config.toml
n_layer = 9
d_model = 128
n_head = 4
n_kv_head = 4
head_dim = 32
d_mlp = 320
vocab_size = 512
activation = "swiglu"
norm = "rmsnorm"
norm_place = "pre"
norm_eps = 1e-05
positions = "rope"
rope_base = 10000.0
rope_fraction = 1.0
qk_norm = true
attn_scale = 0.177
bias = "none"
tie_embeddings = false
parallel_block = false
init = "normal"
init_std_qkv = 0.0442
init_std_o = 0.0104
init_std_up = 0.0442
init_std_down = 0.0104
optimizer = "adamw"
lr = 0.00308
beta1 = 0.95
beta2 = 0.99
weight_decay = 0.069
lr_head = 0.0069
grad_clip = 1.0
warmup_steps = 583
schedule = "wsd"
decay_fraction = 0.738
decay_shape = "linear"
final_lr_fraction = 0.0
batch_tokens = [8192, 16384, 32768]
seq_len = 256
doc_mask = true
train_tokens = 106700000
steps = 5924
dataset = "wikipedia_en"
Each number is 500 + 25 x the weight over its row's rms, rounded and kept within 0 to 999. Layers, rows and columns count from 0. Numbers have three digits each. The size before them is the row's rms in percent of the matrix's.

# layer 4 MLP down (transposed), 320x128, rms 0.177, rows 275-291, columns 0-127
101:521503506513480516498525526475501468473480516452474533499477490520472496477556519517519475476469548509534546490517499494518561511502490468538475466499468521479510517477467516525492512490484513494457496509472456487493460500468527492491489446463472491542475479505517535517516530470511473521497511512506485504476510529514476496556503483483525489511463557522508517488527467508473511445470
099:506478519508507519481501478478529528513557492512499458501495507508489536503523466470521522451494464506532509500526478522477502502549539526481489497462496523539481466539521540529443497508509503458518504518507466480510471500490502500505484488564499504407510505508483474466520510476487523479532485497475512459519502515509532512470501569504510528475502490536484461498468524504487494504515
102:470502527518469503490495476532509462506470515514514505478498534483493529480503460463490462496529488461478467468493519466548500496524529472501541521512547501533473531460495517486491505497535535518527482505480505522501489476518476465491479552502479531519502510492445563490471510559474494487525502494522487558536510484504550481470492487507494497528505497537516467535467520518510475527487
100:503506496468508518528514479493503486513525481478506479494507465526413504527493511506462516481502491482475484492500533503489560494525488479466472551468538495519437518553538469526553509465512507508542512503481469483509529517510474484523503492467502496508487447455500479479488545479491487510508476514513513473459479500454479483426501485482518491495513525480529490496514490484504485501493
101:547476510541505453499454484503499464508502529507419508493524514496507480542487491513500490498502491474523496487481492514501494500480558473515503508461493525467481504500475483513501522492506515455538501516474474476512475470468500507529526519472465562541490499467501511503538452554503465479493523501543561520527542461510502496497504514492528491505479508493545466531480489501467505510511
092:509511543533482512526493479517513494506512486448490478514542488509482458509530518510497549461552460468487496472513491482480524457517454511526508469472484513497499503485426520504562450487485509519493487541492454507486494480498466507465499470495482483519509516485464502477507475508467497522508478495495464536510503466500469462505496476510488488485551492484481536494471538524452462507498
098:521508480520523502501523528490482499462514494542472473486531519465525531525500480516533481466458533504493495533489454460492541534495508476501498539496487521527548451499481457527503494497506483484551510469471499530522571511495470487508499497492496511455512491510470486455524496502466521539508466501498517512535457508491475488492455519522497471494446485479483539469516502477469506504461
106:517499471501499497513507507484513516493534520480516504504487513479496521505493534505511492512528482482508503505542468479504523469489465499479501504473547524488611562493490512486462469506451546485474521519508502505511480500479488517478502475506515486384467551542518462543513502475523482501526495492478494469525498506497510485499489536494490477487518530502502527502503501502512526505502
106:534543509494516495466547474483533501495457514458490533566506542442487521512462477453481512486491514482503494497474494502501493528490521487539528485496502496495500507511463497496553490488531499493485486465521481544505435492496516524475485496506504492430505486514519483473488483512513549509502498465528490492541493470508513496498515503506472479523520505490447519476502546559512477512537
095:504566465496536506536500499498526467464508518469515517535519545487483510476493555487468483501537503482519506483472479514537539505500513505490502469509511472511459488522473499531497521492475524472534517466499473519477521485537504490476490513467507466462516483483495516504497506493494516576526502515483527503454463508510525492536510527491466429526501477519469495520480503447510506554504
102:495490510519522526481512475514500520515512501477496481475495478472511502503496498532477490450551443516498537512579486480486530526497480516503504491508501477528537506473538484485515479509476502518487575529486548520501476526457469490500476509541486516473518532486470399514463466478489517474537506495505539483521505481506509475486509514508472507485494486465497505486500496459506501474493
106:517510475499485501443411469503497486498485516468523508509485500486472523465516476446477534514506503464490498495492536466472517520536502504471484514518506510450484502472503484465515482493503525493467517470471524489534524445501501453488529469497468533453468493519507495562512507502509509493495497481439505493506506482503529502490497440486516490499475540507485486558528484494523480492502
102:466468511456498533483489514516445482512462503485527492527489551524516500524518528464466492479536515477516488506476509522491480465490544512461533515482480481488483526474459497493447437484518479527465494484523458494510481522483504491435509535506534505478555514509500519500504472477503490545486506532559519513486501485506475509532489475484488494531498477511467482524495490457460500498502
102:518479457510484499475477529470474479501504464505476494502528525507465493480526538510503518521485516444461486492471457486519512499527542496493510473495498542529473520507480519517542523512455492497462470482536469493496532533499508511544545527472506490441484504532449499520534526466494503502485452479512497492518469442554518485517520477486526514473530489505469471503501502530484467501497
103:504502465481457501465495456490504492510505498531477545517530452484503521489482538490531498458492493521473484507483515532527508497491490501459504464508513486536449522483495505505479505484471497487500535467483528515556512506482459524514473485510514478434479480495460552497512502469505521477511481518494424506535456532488510467447508499474532497508526499513535527533508489485537500501469
108:507506480518522489470494507500484522533507482540482549526522496512455480498539502522520461498481519499537469515488470493506500508507541450475487506484480492485480512500504553542556515448472486568515488431506502517517461493488481517506505479498466533533487513528505438492458495493524518511488504516472501508496507444482481490527494422512526537492488515507487484503482512504505503491480
096:503562524493500511546489491533559484514475550502465521493554449510532538501487483504476525509582499527487489488520515537493490484483508475514492508519477504473514490498542516496484486475532493436487525513477449487486466491481466445510467476521499498470521484494538505530471506534509494487511522533524516513471543472491488489474509490480493509512502498507541484482510508506462482479493
# layer 4 MLP gate, 320x128, rms 0.187, rows 276-292, columns 0-127
100:467528502508521487511480539503489509476461531502528487495465494499492448450490531538484479493527544491485506466486491511500528527481494492519529478497502496461489500467465460529530471547543534486514515481460497525478499456519481489495506492496486504512478509511476517523454524478541483496465498523475499518482515440473469476494504452480456472505484448537538521516475496528506467509541
104:479492481496567522479497489474512515524485479519509530491484462529493492494464515513502502523557495466506519502486479511465513491534565485432509508496520517465503519449433509504499454521488509521537517497558496498492485468514518550499542510517498491509470499503523515481482477513531494501519528511441485535518528489516489513483517459523494492493484479536540487497448496486519492513528
096:469508518546494522533449505527473552477472454520496490500483462542491514538494520503487483518503534477609508511483492490503489495530490510519458487487541540486496528497462510521504488506472482454473536501494486530522510496542486505493485501515522498489475502547512526504479516471509523503494478521521538536489511445475505542508505482536484477493526515498520480506495482536543510498508
099:452495474460494483490455479474445489480556534515469463506507487483546509542457489459499465502466441494487482503491479491500515479449525473517495501495483532494492455496505452485469499474494514487501506434485507446528488477499520511477512491475481520501526496483484490472555524539516486495493479454498481528469525483521520545494489468526490473502504500497484532483521489491522501503491
101:484522508472514469479467517521499449499495541519483515483473524492516516492543512476494509543497471483522500482498451498477524505466510510537497482457519463480517516501477502486480483487507481518491453468489456502463480545523520508524501454443550492478483483461462496481497542503470491473510559492478484504533464458520478489481504471502484487478496495473486501491500441519543541476486
102:536491494488456541529532478524499537498478516501476490466491495493477449534530527509534491511510473480502463519549467504491492489495450495471493433481513490516502473517474460474514514501490493533519484456491490554503480473507501494503451525508493468492495482568507482506500480516557493532499522514523552505484494502505505530471508518471469509507521484525511450507531514546468481521518
107:495495539498451504511505493474504524508431475531501518504560507474506497454451498542515503516477529498507504492494482532524452470484515508497538529484522519535490512488515479498476562516523468485507522488486486534521547508488465483501478492501512490494491429486556433520496463501528484540507488461530509523448537505533526477509503475501506517496486488494501512479501487494515496502477
105:520481511446526493524479504469573507527493508513514491476508511513535498450508529464545508475500487542481490500490473496510526504492489519508472469499475538511501491514468463572515466450466485522496515512450486493543474500525499508495495472510515473513464482533476484532562487491502510492470520499484530515479472474471507462511491504503470484480477508492533501535491471531503545493456
094:517492497478508522501475473476534457522476554509491533513449521510467527517493537477465490501496503514553525490485507497534500476485522553488485489519454464532504508533470503515520489497518509513536522481492519472465481448551537516457525477526494474514496462508547479496497515536519503515493529499454497486498456494469537476518558488514463497503520476485469468485485494516521508529508
102:517523510464518496450492437477505498505485482510573517512520483543519488510537561484511510516486487517477504451516480493511516492508535480554522504496474466508489498515504503560467498530537482512536520480479496486471507502532458538479475479555495482510508506516486500488501508482495520468489543530553483496490499501523513513505466499489466487500505469495523538506460458494555527485487
100:492483486514520515492513501519515520488539488518453518521516491557500508510452522496501534464498531447481491500515460490520485504559457510485492495481480519543513450494488494477514505497490519562488510482510500483535510486501485509516503484512495510516368514501503500477501484501525496514491519492496490490477516545517537499484485468511491450519514509483486509506497523524496555544512
097:524468480494473462496531536491499491520475518528497475510509485539496507446522506494464529509503523472455478497526498499507510492519485518499477475478509486473481472476534511494501465560511523518522503486487505520529516463467454481483495485496536533473502501545493500495457491491516531500514480523483461496471542475547549509489493446514462543507479468496529470474512532544474487558530
105:532507485502534534562495456499509490530532527533523518506484533495510496484508500492470486497516484493495463465542478510476489505527526473457523455501490509496496483482494442504521499499488499531483479486445494523540449472484488448486510511456526497490520488499514462535479487498480485499523510477482482491538562530475502488507502473548459472502525448480535469488527530494482500519468
101:495495537538531464487511506446527497472453531503536493474452518506486505488518494473490509481496506510464498510507483518508482500500483530472506489507456524535506517469528519478509509541548475471510528426449465491496502519493479516530486476525508463471451487516475496509478501507547493505455485545463532464510518535473507514478503480526493497493500545483497511514476449463477499516526
105:481435500449515536500474486474509499499512514512487507535493468496486525455471498511502568471524486545495486494498500509479490453463494476486534526475527476507508538461501470509483489545502507459539474476483506552510522537531497502496496500501504515486494453490558529513533468497507521493507542493546519484457513550518509472522510548505508479516527497512509527519535487516517530501506
092:518503499471489435533487501520470516491505493507528477528520447495495524513507501485537519538457521491547522498506498497501455525489490481496513480521494524513483507480473521512504494460538496536490510503537462455523490508493520519490551470547484460515503499488459493493519549527543443500506557507509520521513509510535497516457524463477487515505442490514531541492502481536532513500515
105:501517479489538462514497530492510530446489522509497481506476521513477498496499515424496487517470498512507489504506482486439489502506489490529498457480508512502504521507468518439525476480509509467472453535463491503479514497508494493536478448433485479467483498466475432501491488549514533480483506501464479483518504480491497466480560489486465477483494517497515483528486463499508498464526
# layer 4 MLP up, 320x128, rms 0.18, rows 276-292, columns 0-127
101:521453483502485480458534453490502538482522472518482514520499492465500552500472462465515544515482446481524474521500503531486454466538509494492477527511508516496471499535519547504524508500486460482492484539519483475539467514493526544520493503513493503496538495536522496483496506538491506525549488501539494467491511560515517552469452508546524522494510522497518510485516497492519520480506
104:462536553531519519504507504484550460454495481523513531574508484500489507517476504507526487484501445542489489524488485498491507495505506514481484507490498522482491490513505455454518518470482478465473497484520522507514480495515507506490494488531572563490449499520465488539501457469480499492484469504501491480501478461506500538493508481432529532499512485482492478467507470520479501535514
100:523555478472456500480505495461488481543453535491548477502510482503498496507496489545493487488489502507489526508493514529540517518497559451529486441500504483458510493492511525553468535481528531476493504481521521488490517453523523565486499521506509492475521516483494532529522506470551515508508507515495464520508541490534502514481537534502480535497480467490539520465514499508531508508489
103:470528475532465510500488528501467512523457514495453467532503548473507496467460447515497542494503491498518477521485499497472543517492530502545510524494495524476486436451508469511486522498563504499513492497487482479548512526513512487534462476489506489487548503514505473483539486513501497502513530514531499465484486511498481474506566509505525477542504515526468498489469478497541537487524
095:502509487509481518519525474478462504502500515498505535525531515535530526504547532478473498522510486524543513457501511490449558497554548458491485550506529518434504531502506476504505466548472482501495487496476517491476495518503507512471499489482484493497474532474494517494504503513497529500496508475514496489493536447494536482514507471559516483542525477522499517478445519532488495450467
098:524529483487501500470520494507525544512475504437502509471490512471506522498496462468454499503459465506501506552494494484479482517478466531474529486551467490487489469487491469477512471523514508470508505549489494484515486530566504542482488476495490531528501451483502490540490517470540495476471551465522454467509489512460487500471513531492482491510509482493527500505496463496492526453543
108:524469482507539437488512481544510487510511515448487458514454529527516521477507507510490496487496520488507500475471530478498513547473450483535483488504492511500517474494514543568484452498481503509538497512476475458509478522496501527464483555507500497499528527534457532515509509492516487474484536521502487475564499477506484492498451533509510485472526508506471469528458484490486487511472
103:500470478491498496497553521476495520501498505446484537493528477520449531518499504460475496535505561485494526498474489492469479538497491439501508497494483568490492505480491481498498492490545496439518493487517480465472482533509511475514460505524531462500490499509562502463455453479486502465477477534479490514495457505493470485509469506494527523522477500515462500498509520541487486502529
093:471487485497472505470482521514462519499509498549532480480518536458500522475486498495476474491498518514518478540557487496493477496534465468513528515509448508564509515463508510488532513514507501462523527516557497503492499551466501505518499541512478532499477513527524521467483517443519491516500479483506538472530489522517464490480536529494486501531539494458465505498531532484447508477512
102:534459558489526510543481478550533496482465504475437529521465517466481513450478439510486486490484475493503468509475526483465531492495520505511507511514496543474488474527493492483491516436491534474488488449461507500459469504504499485502543518457513542502500497485532521500508490519519474510515463500492515465454528489504514491508533493492484505495502535471521490492505497474489517452511
107:526462519493538458523496477476500523491478457513532473471525509515507502525511493435494452505474478509496501501497488504512488471508468546482477493529539475506510519499484523543453499517505497483525501477516479499444476451524472508471554524515486504474473519464525490503466505534505539489484476534501534540506458495489489528501486523477491529441505467527476497440488504498472496473490
101:473526534486526536467520447498520492467475495466479494508466513552486488537486477480519498467516480492482486478497478503517547493518532467458536483514506496483468508510506485494468491519461494527504512484514533532508457490499513485478549485473494505523549490466491546536495479549519503475528517471554492497502525512509519538470507516411524500472479490500473488491476479479490501499525
102:513487505471467520474521507501463509455478483443483498511453478479510491435505494494474513468446496492520509512512504509481507463493524468519517509490466504506519507464484478526503434512481448505513500503495490574512525505479522469494461498516561518501550466529535521493469478496481497485522507455506471536493495470519485458501536540531521497466498519504495504472501510485472489490495
102:514493472504492459512520488476474514456509499477478517509489493485512527460486497551501552461466504574467458506474515505485487510474492519492477474457548522519479515484473509521469511497484499472506478490472495500489552546433492528517489537537508495513496488545489507533510503499496491500463516481550525510498512513452510495488486487513504488506546520489526498486511477575523487526521
104:482482488475473453540526487500449512488508502526488441513498546490503478489472472515452519460507494527489526506541500499512520460496477531464478506523540474514507501476481460541514484519498549532463488508522512536507509510505494498507545529428494496470524474494481497521481506510471504493522524459516522513443449532506512516494489509517504470501473524492511482511524483522495438494520
096:524481523522517500538530519502531477523516532461467476545502489502505488522469469454501538489516506505501472524488500490533503544495490486457482497484500507496481489520422481529531491463480476519537509541481512554521499517519496515492505502479494510481498458505469489515494479467445500516544536507511489508469523537446500501517516495486507496591503516532515494458482525526492515487496
102:532501533474506529486462480474511521526455495472498431503488509509463481509514492499501454502529548513540510476475514499498477483505478495500516503562520459508468488480531505501502531520496518502509518518511468472468531474509491520466481511482500522472556501521520495480504505469494532485515449503499515492508530485432509522481494548496495569456481487491534543481532505536508491517521